Weights of a small transformer language model: 15 layers, vocabulary 50257.
Each number is 500 + 40 x the weight over its row's rms, rounded and kept within 0 to 999. Layers, rows and columns count from 0. Numbers have three digits each. The size before them is the row's rms in percent of the matrix's.

# q: layer 9 attention query, 768x768, rms 0.0198, rows 458-483, columns 144-191
# k: layer 9 attention key, 768x768, rms 0.0198, rows 458-483, columns 144-191
q458 103:449467481481480559491532427468434422529433541517569492458497476474484466471541560472493470541467443602521420489503529490478515465538475508489580
k458 103:468473487498541531515533421520459484526488522541508443407520479420490483491515535444526442438504519516425515505507546499598543461474500504455525
q459 103:466439473534491513545520559500482453510500597422519465488486520490502511498499515452504516470509564530530526466430489446546538565488496549487520
k459 105:546490458510437478475527471508488567530463484496550414521494531406435545473507571538463524393479499516560532486504495500578514499441480496535480
q460 104:500492552491545501508520488533471538542445454444477434502489497498508475500455524582454504519487477515497439473557475559460468513505494552518463
k460 107:460478476473537518489503443437475493465489438488544503520551501541529527538455476545528436504451490544468502435510467511516488534502532546463532
q461 104:457502440574521498494512520503512513511457580441516515583495471502547432499455497545456459501492518489571515494493503603499496472482445492523449
k461 105:414496466527475522462458498505523447470478457518509530606507497517533522520551535561460491514561510417489582455518527570437436479447488513529480
q462 103:510568438517561512506465525443480513535457480441566447456431456477484448428536528403468475471555577463484602521448614526559468527446546483531452
k462 104:553511468514496581518546461505510517440481465477455392512398504534504505466490508366486439528488518448482584540486541478504599525554501530481454
q463 111:515520512567509452458499464592483462515401517511600556507431534534520548561478472526497508496489461500452491522495491458590519435530546352424472
k463 107:524510472563498549489448454545507421515485462476504555515489487465498548569497501472464502455504414473477492509485476512583464491469578489452502
q464 105:536461541492432509512548439529516528495492502479507519596541570388481475493494490620480470483560528477530551497466529461541512493455519506532490
k464 108:605451446537468587557491421564498577501526547476504467535477509410525475481491470519513491568481564546541490546451499468524494561458504493525503
q465 112:454486551418437477453565525428538528550587509510512533527481570512475501497541492513526497513436503574456516490561504506540550480418510470527463
k465 112:483491528511473522516499561515572468513511507459484558490565449458433452458615443476534460516473466520487503508517490522462501522490500552549498
q466 105:411519476506501498498553494492556513468500469534520425467433462498520549462433482506465429525468520487458560558496528522485488510561519462491450
k466 104:441445463564499496503576469504505462472466506502511480495466497425503517493485511416419478441459505513538489460554457542469542493517526465527457
q467 106:469499459456496497443459551515570480447547500554377500502537417441432505490481534479444456495585539465576498468514582505517510526461598513510500
k467 108:571503526474568458498517497476589490471511549428519540461499427497497453527471600547347484551495473466468547454527564561471476564482479581435477
q468 104:627498526441452516514511506450550525488448529495506482566498490493614574505416509544524500568551565556476476529482560536538498504487518449568478
k468 106:516474482507504481479563535501525499493531521532507511480493523466551438443434522491498493515512545501476515504528520499478480467461500416521474
q469 107:533560491477454519453510421499512459501534460438544522507440482542527568499495485487527548485526482470520586533467541481514442427554505502510482
k469 108:484553562535517530538475493413473462513565452508539538492472565472496520433537483425509523420563464472523502596458514475556492525521525552529554
q470 100:489484534499474513437490518416470481521455476526543522482517460426524516530507488479493517573529553478529440423440505543520521474498488424496518
k470 102:513482500460452478472487537508481476465534472471538559487575534506502463508480498536458570469518523525527533476526461505513475471515490448501509
q471 103:436489478470434403527483574428540504488517523495537463500464486500546504517504526536519562470552487507546544464528458485495482505503529489514436
k471 103:463452473522513540505435509472488494429490507457541461483516528523539453494480549475527494456464456495478578498492431573514529540482505512455543
q472 104:484512456460536432404524531544499471455517530485450457461497564541506440467534539447545567553486517489510453491457550574506588442496535516463556
k472 104:520523485580495482476547531492508468536436496552525500460515503527447437486545560489531503542469492501490431512557484539586567417505529490492521
q473 104:508511587459512484531556471462491523457535491543538511509502519489552512535511440523440465440466464516470526477487506490502475531467566427516453
k473 105:577496507503517519519470493544477534466499486470547465521514490500502517475537432390443487519456595554490506461513510462580507567492440505538488
q474 099:532541496521531481466579593376521514538510520490454499373474526507544520529588544580516522473505536429471482515457448542465487484492607467513527
k474 104:482507467560470528445535597507459539558423525514448458496509522479510529471429593527495553551510499452531464632459537544495475468521576517599590
q475 102:496564589477544527459472475508557441522486449473470486454410398439458488508524475495472450452551506488557515593495554497431524545460496474530563
k475 103:498531560424505558491573460496525523528506496583531528458446469484449553494524527576462491437492519481532481495456478430372474528484500542476441
q476 101:491555438508460476492495409519490530537501523542506438502506523464487529424557538519507547460486543513572529479505479501465556517506512518503396
k476 103:480494554535517534404496445530501485503517448501459462455542486438529580555549483501502523517495534362599545511486471473504436478512507500433448
q477 103:499578501495482526534559424476545554484521465539487500555415494483493449529529499492569559528525444442448539481582482479534464429496568517514470
k477 106:485471475506460563449482523552550487555534504500401544408514479465465501480604518530495459549460483472522458521522464450506475529524533535499563
q478 107:517524537489476557445475555493517479463535493494510544495512490530537539527458538529469432542559471424564525513562503514477523492519517491565544
k478 107:460524559500518486463462504506529485455454529484477599464566437521494498492488561466477437535565497494554520597512429495457508545537539493534514
q479 102:476473522537485544535430533497607477565450481459446450506529440568550482509510443619511508507402512560389516554500555470510413513501564481509497
k479 106:524528494501463507535472488509511511506531450506525474492536499537542528465507476565525540532463458556510554524525584454526496516495564492521513
q480 108:505521522533502493517486505545528486537507524485575506501520482527475434499472509500482540525494502496463503530556476505547499489453473518504474
k480 109:459432445516456502531474460505417439417540534440583392478558487507437495521485505501567548451542519433566551440511441589528501470486503538496498
q481 108:576446536460474467482472508440507517527474477492460500511577475496489510532483486459505503508448530490514487444462434455494462485540496503462426
k481 108:513519466456480479454495467512522561498518483452488518463517526493457511543534476548510527493480484465418507453449508513465415485533488483480461
q482 106:506482576474558515560473524483496534472548494455495408513495473491502464449474503486516424542505477483571525451447486466479490477494462581520496
k482 106:476482495490456529446490501584493566438545490431500506482546522443508535534485506533561427525514468481421499511478478495497487512499429469522425
q483 102:482532476553559504530500543507420462446498532454454445514477520470540485492513476482490491458509551474455440482495506508534483626471523456508472
k483 105:523580424533518503507525470480505444462486475435535495546546470531526469519475540556570421534526497536486520508563563497571529546421496541537468